{
  "n_layer": 10,
  "d_model": 160,
  "n_head": 5,
  "n_kv_head": 5,
  "head_dim": 32,
  "d_mlp": 640,
  "vocab_size": 1728,
  "activation": "gelu",
  "norm": "rmsnorm",
  "norm_place": "pre",
  "norm_eps": 1e-06,
  "positions": "learned",
  "qk_norm": false,
  "attn_scale": 0.177,
  "bias": "none",
  "tie_embeddings": true,
  "parallel_block": false,
  "init": "normal",
  "init_std_qkv": 0.0157,
  "init_std_o": 0.00351,
  "init_std_up": 0.0157,
  "init_std_down": 0.00351,
  "optimizer": "adamw",
  "lr": 0.00257,
  "beta1": 0.9,
  "beta2": 0.95,
  "weight_decay": 0.099,
  "lr_head": 0.00618,
  "grad_clip": 1.0,
  "warmup_steps": 217,
  "schedule": "wsd",
  "decay_fraction": 0.561,
  "decay_shape": "cos",
  "final_lr_fraction": 0.05,
  "batch_tokens": 16384,
  "seq_len": 512,
  "doc_mask": true,
  "train_tokens": 106700000,
  "steps": 6513,
  "dataset": "wikipedia_en"
}
Each number is 500 + 25 x the weight over its row's rms, rounded and kept within 0 to 999. Layers, rows and columns count from 0. Numbers have three digits each. The size before them is the row's rms in percent of the matrix's.

# down: layer 6 MLP down (transposed), 640x160, rms 0.146, rows 537-579, columns 0-159
# up: layer 6 MLP up, 640x160, rms 0.167, rows 538-579, columns 0-159
down537 096:526513487483510519507531452508442514502506473536512482511480532545464553511489510508510511479521487471489475459540510499508498476473525515500513547548473503501484512568486508526477495506480510490486461551481495523492495527505474532523531486507490516516513523494471478509478539568471506516502490493461508448528482485513531498521502511486473520505511474532466466478531535519491478472491458478492518438533515520471445484506465489499492505486483484506546439491491514500512484493482527
up538 069:503529507511503485463462539512484522493522522515514467523461496465455495479569456532483523523486459473527510489534498484525483534512525515543484503464495460479466519466458471486507487504481502523495511493518515506495528529490525512500486478512500508516505511463484502548491509510556542478527482499497470505501478560497513490473514528520519504516501515480472511504450486500528507514481464496533505505498494480511554534501476519475529475528540531529496569449501478497524460523467531
down538 058:466501516520520501513516496510543512533514470555509474486476498482521495506489514509461490452554580528512495515507528499502474509495492497511539493504512501474502492488498521522460570531508501479477494524510466488473533493505502437466498495543499517517499469527542494524483503502546553492447494479503439512525442486505496540495528540521510525510444547513494474495476519485490483523454519510540497527516517497521498446495514520502520499504513496486491504497494494509505496518527457
up539 074:506460506509478505464494489579500496507451499511499516480476470470526479494512507517503472485487523466520507505534484505476492490475495493534507468497530476552484498519515425478548505501495433534485530485574555557493479493467490517468484502547490525466517465490515485485525488491498539480487509500538468505486485522486499513464528530520517531511514493487528462491496521510504487559528485512516500520527471532525508527481496508481484502486479514470470515494518500525511524472457492
down539 058:534449454520498510517475481446470505514469514537489504481479481534497515503458518467502487490547481507481523489526491494502469474462517519492493515541481525496476517529519492549479551489515523483499451494517488530517529543486525466556496515492477502515469506497440489508476508514507512480461505520519493491527489464505478480521482491540474472459511526523489482504529473465505471504516493512518493493543583474518493498442453485535499498500494479493498486518542501518488506526546481
up540 112:449484474487512500486476493507530466564504469513444516476491553470549498530470517517508496503504518501529472490549471501503537459490476500466489515499537465541521508494494491496471509450515469509507496543480549536503490508482476523462536518458497481518502496490493518451513466500526481517533534500483505494468492541468524468505509463551516495510462497470510527524512542447469512480511510524470521515464470501530535454500524501487515488495491471529489505473496497468508486491513504
down540 114:460519550470508486532491483539469498512493495506511531493461531502488500493530498554418509488461482530524510503497526533487483498503514467472486497523483525480484471479520525484528498494512492486498509485462448500481528545519512487506477478528500483524524473514505516540504449492450529479525479531462483490507487498515507518511511520483486509514519465521507488531464487467528486568476468476550510496494522494488481530498504552490537462475488506495460489552513460535511475461529508
up541 125:480481523475486468491488526480540461475471488491503444517470526496511483484497461468517480509532525509513499527502478525457525479500477526512501466473478520498446512502479478499523554504474465500487482496444490551481474503519524523520481484447513539528523488539519565513489502513518498446514499483505496537496485488490515510497513474527532528482546501511502499520451497501531491520501529507467462520475489493524482460494502502477502458493511520568540515454510470506547485504478484
down541 134:496535525530488476544534546516462491478496453449498449523554464538547503509539531496482539513492522511480499512451534497511500528499511522518523516481527489520504489467462498496501494460492474473451454484485484494504518515503506498479512484466474539524436484474514497476510502482516517496520541531501502469481498490501505528520522499504504425517521506511527509514477501441500502515504517468469516513514522523499495503491484494536510515497483466456445508538466512466500525518464498
up542 082:472494544489485523482514491516491501415515472495509520506496479514486466507518515492466555518435506512513477528465484503494477529483507526495463488527489488479464508501539514475519462488438509501535537474497544480471474511498479477474496478554500491483506494487543523459525524470490424489515482476547512499473487502512506496486499485494456503444527462500498493463492499473512534497522521495454500484460491502511496494536509515447518519495503490511461533500503490525463498472506509
down542 077:513508477503495545518488519491506486521558518455464508507463490554498471535512489488461513487488505516503515489524460470545523499528486516431530542504498554486516489450485529503500528497480506447500491495510511464521529542523475506478525503519498488518472481491534503447506522477508472451477483496467510464531499480511483514528519490500486506468526528490555488486528497516498496500489499477509479445512508471516459512511553492565520514493481476496470540526538524521502510501521511
up543 100:483472531481453477539494495508481462484482466516440520447524494516456485495533504478489496501454495525528495507489507472489463529474487466467445467504502499535503508509543493494518494464494513514531529469532562508500491496492452456537479511512536495472474500502517546508487516480517482503495489491550506494463489504506496551473491478470507499457522493504486492537510483488530482483493461456500489531497449525553488482503486494450528519512482471467509514492491513518522541481462507
down543 105:465469490537519519494492505496547545504517506467549465493465528531524519533504502519506501486528483492463552502491499503493517479472483485509512519499509489497547506500532510467505511541499450497536469504484450501521530507538513512479505497482512549474554514532530455510486477503529506458534533541472500471494491524491516490549507571492518467486526501474512478424492489444518492505479520516477482499479475509447524518477515501522484527486503513497514500513524505468510479534525498
up544 108:509451540495510457497501464500529487461505504506538481504528472538462505489510535574484499495433510561502491511489513503509506472499509477522479502521548500525463507477534456518505490496458543471509508466475497510508483505503452517539476526482544522492507505427548529508527509502515503492479465530499493534532489512522517509502477510506500548508500521477503500536500445522520540512490507448482484488533493496528504512497496527469550474502513496494485478452494508486507486493491510
down544 090:514492474513511452535497519463509507484476491511508520521487536474507548466487475497538513490519512474478513541459525466478479477525511496505504496501529497517514479498508527512529525484514504508508554474526537528523485483536498477525494472515547548474512458447521509505478550518490561507490494471517486508519474528490482476526488524517530485493492510466483506521474476467502470459494462501467491458484547513504483484526509482470474570529516486517492490488501555505535478561485482
up545 080:511511496522518472515496493514493491488466525536485506486483509471496470458516479475491490507517518504528518486527512494492545538487496465523492486502458493533495510512476508521482483499555501506479480505519475523478486492445546494521501505467534535523499510461438508541514516491524531483455489499532443544514501512470512503548483492526560512506476499500490514563522533470500522517480511495523469495554487480517514484511451526435529456487486522471517530482502475452482462499491493
down545 070:482468548539490510520520551513487514515548437507539483496482471550533473502537471527464492458477527493486486562524495453500483498507477511525518500515473500495515486472492493511564517469480476493492497550535464503540487469527542516512517498529507488498501494490520497522476501488479503490525444503468502477475471487516529504505522497491526525493517483523540474491500474496478527483453499540517473507458473505513513516536470499485483513485476447533533460491500513490505453511513472
up546 108:533448493474554459481512522501491480498475527476467534492531510528463501481489496489542465507502534495444451548462468477483472539476506525487488501503498494507512507535509481507535495465509499462532515570486499525454503541491493473482475526488502513499512491483508514468511506501541519482495493482456484509449469517511470463484454527504501512510474461525496481522498449487498512455487496513485457476503451493501449491536485510508486524525546481493469511507475500487506489470482515
down546 117:510523496524521468506508510473509527475453473487490520489503542504470473494464465474490520510524472459474513458453495484538547500513494491525458512476517512519477477489541533530513489517494479502565504457495540482489482482484503487501548470515470508473497523529487477518529536486489476491486484505502479447543479489506506526518459494512480484521506537460539527514508542499502489530527512465525504514559512494507501548476520531535516565506546505475490526520494508547469498507499508
up547 076:478492546469502483513519504487512457517489497506492487442434488463512487518554484491532474512487516488528496524513467488501488497500520523524544458507499464548508512535510496496463525489544552544489517483461502511560521529499528469520504458502544492481504506509476488501511503455501488495505490480503514523492496525508503464501492516482531554483508459552525480520502493465495510519502486495522561504494438498480523541505456482503477504490465463484492471483490474452499463488497497
down547 068:529543483474514484480474511476504524535549496527481502507543512484486494488466515495501498496532487479482544482489493478501489501524492532510440532512494488454446518520521477483488490527498485488496500443526499482470493504459464496533493507470488479521465504537469502528522518550494507493499524515469503484537502492524482485513502498473480471511464540502483484464511483497523491469487510498538503485562573449507498465486515489485520502508483477524588491530534491518520550525508518
up548 111:496483488473484511446511472550509477483512488519471495505516503527506491517488507515507483501541522475495477479463439495479484474461488515488508520526575507526459509518486526499506569475530496477497496520486495538502467543533469469517494535502465498473510531503563526439499508476476449496508539511468476500483474510536496504450454463468510479508484517539509486537491506496467488482505488509538504525495488512479530446518522461464488522514487470505489492516502524507514498491527507
down548 119:498522491509495541472487513492468467463506486520503496488505484507471506502530493506484489531510500459522535499471521438476486510475502514509491493519442470503489513522496449508503518543484456474444524432484492499519521498511537499502451507530489553525495465506423506504520549528519504509494474477520554488488468462473517469567524492525490511497497472481481528458537496480515491479493510489483501478484514496519485503485511554507502512467503500553511470461487484504474517502513515
up549 078:483484465532495506515473478522493495484485491486503538482503497478485513481531476482498531500447526543484538493543540468501518511518491437534515453536506510483566528530505520474536514481502530591484501496522508487480560467488495470514542517520482538497482467507500515500467512519515482523517495519498488488481483491506537530528486498504466511456523517476529478470509532517500495501506514540496472515528527503520511520481539488496505500532474477443477507539480521471482504517459523
down549 088:482514537488475514487482497483499485497531540497481518531479525499511486523505448474469521517539478482495482536487440506509512508464517536493482501484493502494470519470507500527488504472499482421471487509505503505494440515512535525515483520464524506501534518519523519527575451507499464499508456518448509470489500492534475494497529482508522538490470499520507526467492521511485477469487537477534453466484443480456508520520505486499537487501493495484549494463532482515502473486539508
up550 101:503441478491492514458488426488530476497518496489465522482488489488500511473514521492494534517548506543490476505480456496492512509526475489476481536470512502490461507489509489480530489523464473504515563524471499553511469525509497524501466522488562513495514491463482511497505490531524482441496538489499512515441491525504497471504498488519539482453512502450508495542521461483499495489535497520478468497480466521499507476516509463485539492503471525543471502471520481552537526493508494
down550 088:501523539485502448506528480489529472466492522497525509492479481472502485495478480501434479498468497534502509486495470514453472482511504483530547483505546478513540496515471486531516451470535511512510512497562511521488488440503521511499474453523501483513504494531539501509489545497462519520504526510466488470490436531528474514512473521501506530535473483528463502479483484551481472501485508480534474444498513469481506516479469508516489457505499488456509468508475540482520498479520488
up551 104:479498478490510466448487496543505503507457504504504502484460520500436503453521484523495489496503527506494510477522465434526467469496485507508538513464507497534508508486479537500529519489437521499436478510510546550506562520507523500516507459512475512539529484501513499491502515493541498482434532502488465497487485501460459478465508470471499470513470551501542514509495508482495473502554480485479516492541493534494522489523497487527509480519509534486499519486491483482527483518486495
down551 116:549500535534471528497480527482490508530491515505479502511515467538492474547501482500459483489534494493526526503476540515477504506471486493519458469501499515437487497510496486503500483517537441475487474467464485471508515482525457507475505511459500467512468500462516522529505476526534494525508507480496545465510499505525472500481566488515478515526497506470486475519474500552477524543445497512478519495511506447495469498489493470499541487505429464523496460516515515472511507460515508
up552 098:511531550499498461494490510502486533507534492481450510470461533506480480454478488529470495489477487518572510525543505503530493532515494491506507483517514526535473515468541544515526491483484507535535487482519496491465496492472486512502486448530508516540475491485476485515475515491522510475471488469492494505482486491503489485524449437504486480514470502489510504499434526503498476538547476480449490517488496517540470497474482483501497482484501510458529569511490500506489470457454521
down552 097:485486492532500492487517524451485490537519482536550508468517457516523442532518478488503485519494481546498535502476506456478518518472483488512498449505512503474536489511489458495521480536515481528503518472476466489525520524440464499495486499513501486497502475490530513499522497520492493489540508501519497503462482474467526530536502541506525483461541474508504525517494529524508434491482511505512494550554538489485488466504488486529531493548519504556517443506459498507509534521526486
up553 104:478494514503497500465500493492514534503558507503544527513480505505498484493508492554498514517511488515501456521497529532498507523495493528453540515464551500461452506520510491538507518522431457487465500465440516493475516524517513510493478486472532505504502493469494513473535461469496509503535496497439506476508487477511490447467476480537496498488474479468509492500486546512490569477493502519478509506448448529495499483524521522487532512461539484514473490491534480491520464501521504
down553 106:495493494498507500578469513496437529495524527495475521487501518506519498517516448478467440465495498522496533489508501452506497491457507499531458489520517467502496471509527509468417475464510500502513512483544489459534502494483518481486498496464471489477494486496483521563484464503477494516485476505511500501500513480506522506531510542503473527490476465488495474471504504471534484481454534489519505491513515505526504506478509473517459496525532501499510464516468477495501511509598509
up554 094:493588531501491504506478545497511468494488480513515489534438498444499475506526441537483511508504498498555484504510476533500472531524491510467509463491482500500485500507520499472514508465541483498537500482467539492455508499507542491501523488511530531498540491468468543546503494481523481493534520464517464475524495493543514501510501528489573525490560489525498511487511441497496487494540510480483499505474454519527498527488484519497510515468499496478479508487505480491521468489512495
down554 088:561479483484467519525521473484487513526496476463504565497528494528503486494491522467534483483507536523451489487479496462506498514524504492508478511517551509483506527492482489503492556545506544476475478503486517513518485526503456454505464502461511477575498489514517490503510483471483515480514463503459488487530489512510500499469495512478523525505462471506517506510487490457483455491495495493517534463529548499488507465526494504546538521530513502486546514524522560471446502482525507
up555 058:477504518528479514483516506523471498445458488522533514506485512474505505502529453471486543535464494504544532479531485499499484516472526520576519451496543481524492491499523497517524493480517457499521510471470506469474539510530498506514494490536535524498520524531486537510559495468505507490519520482512507527451511529506516502501513506508513567468545517509514496523527529505485522535502513490492518518427458497505530510503515502498467491488512494523444523461470493475505472497465511
down555 050:580543496526493522532509471493496522528477500483461504521524503529499520501471544462508479488505504498482515493520500512495502486526493511485476498481489540485532487502511510498457472514566556499502506530485460521543498495507489508508542504469457478540515472480490464499487476508489523485493500502513520463518368488484506490484503489487512459530503471509482487502536496495527462495525508477517505501530536476493475476484514492536479526502503480475523480496486538523494540532506487
up556 104:492440450498508476525478446480498506496544520503494541484484533509483504501507527461501505504522510568476496502491458473489512521488473482498476463494500459502516513509483504531529483459476503515442504534486488504539509529523537505492537525491519511521501471544485519473497490490518520510549521518494533507501479546475506449511501492467488487436542447508484480523503529461509505467471499529478451496486455495454478468517531523500491515526476479506498511494472483490490545487517508
down556 111:483523493476484510493543516503547446448518476519524456511466481508504474470538488540496526481492470472486518485545477490512523528496538505488520520458537518486548515503520497531491518491531488506500479468466477492484465546472486501496462500499541490489521500488470514511544468483479503488494477485488487519504523517490528549509471486510462531504440509518551501505483517532505491513467493503546557517488511487548529517514528547493518501485513518538456514520516509469514486525549518
up557 118:499521496498489487520496500485550518494469478559491491516484492495491542458523532507509469488525485484522530506512475462491501494510482520482530481512510511507493494521498488484552566485501475492492526504447523530517490554503501478540502488501467498503468498475475483523474495500516521445463479503527517533469486483469460535502480474503481581496470496500517525543532498502482488470542470545495514537496443506493517524473478453495536483476502536507464493456475468454489504509509505
down557 122:547505543510478526526495487490535521509488501557517513480528479478524502526527490449481483528524472500530489461508495527487495536497499521516484509509468500471517510523484504501463469509494470467495494499465484500519464507465527521515490507463471550479500447505509575461486469518487497467478477485502480488521506499490480500439474472501464480447484480507450563451498507509512471462499484527462495505513485496492487481508499491552439471454534502490504495522522509500485488498475487
up558 110:451520504478474484500472523553492469486471486508457501457506522501491538484509496525513525486480520524505500527532497497471481500495518484484547532536502460586500524469540527505482500496491521485524522478542543500499514535474475548552520479547508523501489487512520532527505500466509461506461496464503492528534490509479502476481504468523492462494507530517539499556500467472504485502532488449497499498492451541514501492497523501474508481488502510497510557482529547482480481489483510
down558 110:520464495490544508540510500511493515488476528472483464506522499480496522523507524493509461472470490502484534467472503498500513476477534524535479501491505524487493508523491507506538473477481496523521483505437423504481508474559500507492547503503514473498485506469543472489522485524485498454480471499484535512495495485518516495473504539532485501461455519553474497447506493517494470503518448466504528512545451519530523546502526503482499488529467543503486473467473451497515542505513518
up559 111:518492501489494492529514493545481476479522496529487486516455523453486508498477522471507472509515513541482511522464499532452493510511499537514530500522529501505467492512495450489486562518493543476494521524521515504498538560494495512502498526491486479509499494483565530514499511476488473502534535484468479494526484506517513520502483482508581510488520505525534496452464562527469472493457503515512427488522497499476506485493517492475507503518493455528516523553465502510517465461496503
down559 122:505494507505479512490509530483488482473541493484532537507545472482468485475501500428538532498483460456493555529539506502545517512499507509480476493499455496488502506546525468532513495518493490491478501446485543508538557472520513510513520508508526511485493516480521448531519566485505519510509495476504518492503499498502479494496484453520443467492517538492523501519529488500492459504502476473461548516475564476519480461522543502503486484496490457484470474505521513484488519497487506
up560 101:504509497530453537492511544512486489457511468510500482508508486491444525490473512487458529513495481499450506492505514521536503482495506506515483514542470505479506488482442481467545503485456521507464555493529486502481486507531469473496498408560517498514468498475531490526508490519501475466491484533556469471493489466503505508483544517478514493492511524519499480487545529515511464537496491522502486496471493505498496529489499481508491515501505565452469527533503502528501517449482487
down560 103:473471529486548512497451462497496540510508541501499495500475559529537508481481516491490527477488497470492530558539479486466491493490483493484472516533544485508461492527536535493511499522505469478487469490520554511504506493504508526483492484459499493497512481498477528491467477463487489560514491472477523533490508553488506492468503462482465559539473486447526490530496495471518528482479484514522524494497471440487530489529493487452486474484524459464480501482532499486486507496480499
up561 112:493505480455472507487462498518546489531539506496445496518503530471483505489534486466537481475519478488532490501508496521526526497546528493517492485534502487482490490490526492547541460497481522498539524522532529544497516537486489496525470475528498520488445486523493535446508529480500438500498468470475465525456486506495518513516477498551523531526541473510515495494463569505479478518502500496524512516517498534507482509460491481483516530533517528520471518517507528503543483468488519
down561 116:496487490483514508509481532475547477417519505512495484525495496490496535526480525514529472499486498495485534448510513493489532478518471527459503499477474523465512479468531484468476503459493493502484486503536515489486481508531487484529490498503501512474523537500476502551495538544513516497519519501467520490502484442508519508508521526552499496476469507506508496459493509509507488491444445456496514466464494504498443480457535477472505509531499563479491496544545479544493459508522486
up562 108:472472476524498463493464448526498474505468481542487491536469489484446487496491503513480474487503496540533491533498479508489528483510476539560543494526519523470499500512483504507514541559502494487467486489471449538486494465464528541460492531467528519518499488485486534492549504511511550507482543471461516508514484512497469506502488500526501511506464525504536486512486583530556479516504508543479510491494464493526482500465504516503509509479479498515525503502457494512519487519480510
down562 101:492486490510517465534479542501507537466521459497518473459508525559531480508496488477499496514506494494487516507532512441505462529518505528491503506484488501442461488487480533476481471462483533488491489572489536445520555451508508493470525501486539460473501497501482526486545474565494502542524507513490500480546481495471478470482508482480482507519509488545532488506497491486512502480492531517555516510479477490467496497482511486515501485494509498478463516497489508508422496504490498
up563 098:496433494526498496473472486499470479468504483496532492472549535510543533490508504523498527509464510535484481518511475516523531500478502479503500445502528484504497514497512487491560456533469543512465534490533492512461488446464487482516506508504510482501528513492456484503513451549506473515468491510562492472475492518568539532474493471467479451491510510464484512482540527489476525515502499522487483495493480515517484524490521477474521499499495497465459551466471490520490514509504505
down563 097:508517521506511471503529578514511505473477478541485500503478522549496485507502501472463505475487498511498529521551550462535509529526527507476488522506494494518512502487492503499465532516555429533484517484495447503485466505515516480479513494535473520474479501540465491508526553534481498474504472465476495521457481536503510521506485551482460524473446520492507493463518497520487485469480495467528488478504551508504484475542503490529506532512479531489501477480478496524470514480474519
up564 117:539533548519515517492514525490547500453521527500496443495454497491495531449506475484465484513461502482498433502510488500481480517472479487502499498504499500506501520499511475502508512518488539485500515461504584498476529544527540474477460447529507519532517475507489511523461468505499547516502489565476437539512491512523495502501488490466498516523520539502504476505499526541503533502460503477515477512521492500521501517514468478516509473520530519495477514536494508495497441513502502
down564 112:490494528505493500487526497495450485529514510527499484520495530536494494523468520481500494511475503474510468509519509505510471446477519511476501489482465569453485522494515470492510492474521502467502513463500523480517493507488488531458490503505513493518439486505548494490538465511524516512487497507462523537538466510449479525493522476485544487542525502534557493544514550440502476519471489498503551537489451520464521455481504524482460477491456491482497495506487494534490480523484523
up565 087:467514541526455571484520523506477487474534497504544490504486514466515512487534521502486532493462485542521505522484541457536528523533499477512505477543473483506511505457532500534509505510493508557508533476501503478501488494485482532531502528516516496481453517554502501502491480471493468526520437515512495553520489498496511514558559519495470501478533495454514496508536517526492547483473479523499515518483510492530508486503510429485514488513467503518462500514510509486478487520492504
down565 101:540498485524555469529508520496548499478511513478459450515493502490447499513508479467468526502476494493478477522523487518482469511480521554470514491472507490487506492555529523511480492490517511459511479507471510481453505487503543449520511463494486515525510518465510488464513579514497490485471494492534531492540527517514503487479435463531483490514480521546505514500470479475498457533465505478507503487537495501470481492486517558511506492500545499515495503542514522482497493463470492
up566 078:523495554495514482512501512504515492455474491486517454495489520475496512497534523506510514508496500504512499518538498485486504541525485520520471456505482477496448510500548450508552499503492494530539499500500489493506510513470509502501479477496525489511509490456471489538521485481513493462502497496485440507526501537564472511509531483458498543512483517500495484548506493504461524518499495505502471532515470534494553529505523477512585435492553497518467530475432485481505494513489492
down566 063:523492474493483530517514492526508496542497464485467501517527461539483481517486529469508469475552495479517527453494481518472518475536477513506527524493482509526530496523510495493483492496549519486475503468571478492487482464433530483485498561510472505488501503500505486519530464456478518475546519493478524478461474476519472497477498519504491441502492505493482490483497519497500499479527510519491472498493526483496474493483487517523437532526473517499563487522492564529512528550496496
up567 086:455526493518505496473519485536535495499442490489524502491487466516497504510559520520519508504555477465519507490532541516512479490527523535510481520465519466507490479506508467475449485495531481446488514485464481518516476551495532526502510551511495495470523521526530494514568482491481475508458567456504516505499480535461472524513502515481493517508481533517504494510501472509529521523483502498493553497498527495489488507501493511521526455482476513576482478490506485516467478528475491
down567 092:542501499465486523501477508489464560447521538538515466498525519547465480517492478487525450516486510529503508531491473505501462498499510518534511465496477495507481521534449461496479532498461484463486510475489516485502475527537488527473504470492539505499464485504492478475525513530511460506509509556513451534493481538510530487461545501488521496525507489494482530485459537520512464516489484484497499471521515478542501512475541486477543494504505463479517527452520504490510508477529548
up568 114:487494522496468519505457540505484489508503480502561506548517486488505502490511476524508477509509487516491507480464509524502466484475507491542477483502485523461481511517468462463545451493507483495466518473468463492512507478492479542486464535491509504537489470477428509529508464532543527442510485535534471460551498497550529446493517504478514482519501486480486481508509501490509503515498473502478521476509490491513521565503499510494515452471513522515513546480450467528526502512488486
down568 121:517484523485488492474546505503529502476505493476458493478488490508498544534516514470517485515484488526518493503500494506482554494549544523454511514484550500532488459480493560486499550493519538494539490522516511527478519492507540478504512507561520499534497474526573481501480481489484510518519471477471524527482503497499556529510466483554518527482527495526466505504469525469502501491502523504534506539485470494502508451485529530507532526484491455480492483517510510550522518474464475
up569 102:499468508478531504499484472522485480519523484445482523518423535475495491470476467506501526521532489481486507497531510483525485470523482483482492502486536530511458493507484560507532510477523501447498468520510489513491533554507489549518517484517518470511533491529517525473483501493493493485526582505463496512518478473539517463530483485465523486495498461479467521514482536456456463518476490496477477512530500484481505487514528497521508503500444471528500511468486512524466526461499514
down569 108:493550500490510514484487515511488545472511483511507537475524459457476449482495525511490486518507525500506503493549510497516550502534520495483465495504472525489495472487484522514519455515469475534511551487502440474540547488438495498530500500505502523504481544511462502519481522460516454497508474515549486502517501572470484496482478486519439508488521515475486519484545435510503523492513486486490514503475473485543460481512484537527513512500515483507506498547500477527478502506495498
up570 102:498482486519486541544493476499505498457523506500485475488481514536545502490521467499470524493484485533548521498527479478519465547492510444513450493490490500437514506514488517457518496548446509560513550487527459512431501505505531500478472453510492526514499462530466492508509487454504507520514538530498492484495491495538516479515506472463478523462520465489501478481517501518505463501484492511476489516477531522527489550474525469495491470505475499513469493522518493485481507502465530
down570 103:527514504467477525491548555483462523549522490477509474508476518474543526524471469510506481526465494506470506513486543505481543485495507519483462463494455471519511493529548538489517515525485501502461485522514523470501527507469486492505523507520476489513471526516518494487503438491506540502534498539484498498505528509526479511502490514509463472507478495506477500519506479472478479494481466537534468514474499520551448464522503476522495481497516468424524555493503491558483469496497494
up571 114:511474531484467487505491500523499475554478469507467503491533506480506507456465507511493482490458527554513524554508459528520507470490513530514491522484552462492480512507515432487479521492520471557517477526513521511503514537501514488506463478463492544503483485478537547529494490520515495477525538489479513513505489486469522453471503453485506538515472518525491542505476474479492484462521480478473461479512470502530516479503471519501493535501458480468536478500516495496541480460473489
down571 118:514526472467529516520508497500513545472505516451480491478515533521536494484510436509553461481488518543455509500550487499520454475486494437520508496523460497501524501503519475458543507495517522488495514492502476524484495486505512486493532489517492507459497538501522525492486493507513526511486483509493544488518500495515496527525497522473508529472539536516520477485485477495500469541540424514487488481516519553488520533526453451486527511517532508513522468484484477498453464522468489
up572 101:462538474521506502496449526523521468483490515537484482495496542498469481484533429466504499501499481506521528497496506505504468536511515502499512510469476486552485496548511500537493475497514491496456506491553499529512513472473532526533509468458501494540477490466449491532511506521526511482525519501527474547488491541496540505487509519559548493432501505515518505495517511498493466497476528500517520519499525502506517488466480520442528459472511550517478520477506460493521480525509492
down572 089:475492523521484500505515533483479529504508450509495504500447501529512490506527527557528476474489508467467514520500503496508508461490516514528520506461521541503534484461498556504479524457482506473527532508507482504504494502516525518446509471531514569513535521537546481499494516491466508505481481510479557467526480479486520534507529490471493524497476495513502487494468480490462529501541511529547478480521537520481521464561489495498493471505541476483477468497512514543497475446518491
up573 103:469478491513505527460494479493466493452468492539536523534485489463492480484550487505489548530473501512545503532525501519505514481469511448536507436492555478486518507486469480455492444500516523534454544493466531549542496487500495501489487511508465489455476470528508489523501481505508439510489519463521549495463493493479526538497504476508521515542547504472502501475512482489515540474525509502481496466500493500518492507501537508495503504520465511502493496469522523478473478503486506
down573 096:519508527504483472539481476441500521486558556501495496507536524467437478536479494500487504506482509502469473492461461483506511460504524524502467528491491468512503512485468529541499556498504516496529491453490510520478492474515507498530519520491465519508475527515484537511508499521474501504536495532480525494500474506532474496516470537506491449524518528496478489517517547467511495495527501439502471508524508486478486519475566475515503442484482501501509497519553521493444515482536504
up574 109:485525481493471509499480491491558506476511525504513471489495548512534497513510472487494528522479503550565520512515493550504481488504500503485499501447525529475446507481481487497519500506486496488494541476513500506470464495530516534532508428492485509477525489498501510535494503499484451456529505493502500503549484512546533501531493523493519536458506524444489515471479557458511483516481483523460518458501533509549507482541523499515535459477463532522483510482461499505523499484496497
down574 103:443477463506537493499473545488493505527507532499524478507493512488507512523494536546576478510545494505496483489529504496564490472492510495483501486531519474454520512548534498495505465515480500470479465542526522505479498501499489484537420515490507511482511517492505480513492508489502504506490483520440505465505480503468476517461477487501489461510545512538524491484505500484488508485522535472542530524511477521503472491463511526515506495513544520482544508503499521444568520513496499
up575 081:533522540472498514500512487537481498488494509499484466523498519479477496492516531515467530507516494507505492518497462503467519550515484506543502468478510486504539514484508483489488474462551518485516502550517489578482478507465488476503513480507532484499527510461503501525510493497487534480502505497531464537469503487485539517550473486474530496516499515493511484538534588445469538489481490492474490517538514469563508530493513524478543458494468532502500516470469486501463488487472493
down575 068:511458512499495496494489513463511520512534484537486512513476482550503501519521487493527493468513522500504525473515485517440498521475502470512491519527487561519489497526480508514492478519514516519476498471549447539546529499531514510500519488534486520486503501508473488499458477490465557468493463526449546508482443552510521465482480490502513500496494504551490484535481500507495505516469483538502474518515545524505510507547477514518470501506442443533515466530462503534488493505473490
up576 104:497458515516520509484554468492496509480513512532529487533465504463524486494482498519447481484539480475493490494489475489494512491487511501504497495500468496497448483466497500545501511486482529457467467549494464501508498553491500508502484494457514493525535551572498545480499470479532515503537453500484482505530483459483534481489473505561531496511487494500500502530469488504514478458488514526523486502512422495485491485499514512510509418500502545521517476497496484486487461499522490
down576 113:528530494509516498460474490515482491505492568473480527449495557530500501487520471515505548524483545517524497542495474496512440506472506503482509506499477520494509509537473489493476540500529512497468498463483447524503546561521513505503499489509494534524509474480503483526505486459517503477509461493476499516499497505524504523504502487423449500513500489539522498489535488503522481527500496466561512486480540489481547493494473518558467481495514475502484475492489498478497469450505532
up577 108:468524520509471502452498465499496499484514521525532550521505430476471489490514476542490512489522496467509528495466475450473473505455484506476527532547546472536466518492500523511509513489525504510523509477516533517463514503467464523510525484508503502511515496528505531476525492491514524459477459464519443510513488478517517491459504509488531489505490505509521518500468485515485532414531463525511530513522487503518527496524511500501494455498493563525523511501492453505475466530506484
down577 100:487495502520510488514504528513540512491484514521483484485497495523548516499481517492507481512486481472487488462512478524468522482493478522501479479474541518519470485445502504498513484530518459497505451544445488480487512466534475522511529526507508476445519522486450535476532489521507517476519500552522500545511491503515492489496484542514545546522441504504530509478512475498505535500434507486552520470510522506506509465465512570534503508519539536513498480496463466488518522535507508
up578 079:483523553489486513505534489544524485468514524501509462508510511505484484508580465563476567514454481526549526514493510497524557545501514547457496502525528470491523508494502480504524498468468517529545533514474513464476488542465498485483496513528533526493498500525524489483550519505485468496502464487527449495494483533492481524491507512544479509444528498517511498506476467506497543522491496482502486494461524497526507516516519487460520476485510489506470516502505484476495491514521503
down578 068:507560538499521464504509507467533510500512515521484519498499484484477488510499513535460540506577528530510503498483467536525469508502485491472460498526514488502531489503498499491445485499526525463464453497524507505515482479531454548504505463502518483526476493457508441488522543522543559507476494536516524467502471504519482469500477491516502510469495535495483496501478470486474474525464478497475486472534494484541490521500481510491477551492488504518487487541484527471526501458537479
up579 110:494532464499498496506491503523450520521469531470504465481485444493480533466522453471468506524471506461498449544466467471495486494470511472527503501521472498491479484516458524489456502515518496483499593504490501552494492489534506496477498478509506533534480460495488539534493475519481518474495551526518492524502493500497546483491498482507523580456517500511545488525499510554504513521488500525512489503513522505475495511489481471475558471520517512495520498510512491504502522504482502
down579 107:479478527506527453505511478460447488537510508533520522488525520494483515521491509449564520497510486491472544560505520495535508513484472467509498498476481491523494508514525510507518513510481516494470451506529497492504499506507499510460509459473521495476458472507513500474500525492538546527517459508522497484523505480443499445506502499448493501500522511460477532501511508518517449496480520545502490532497518507527482461516530539511475452486454541506495531530451504502539466471491490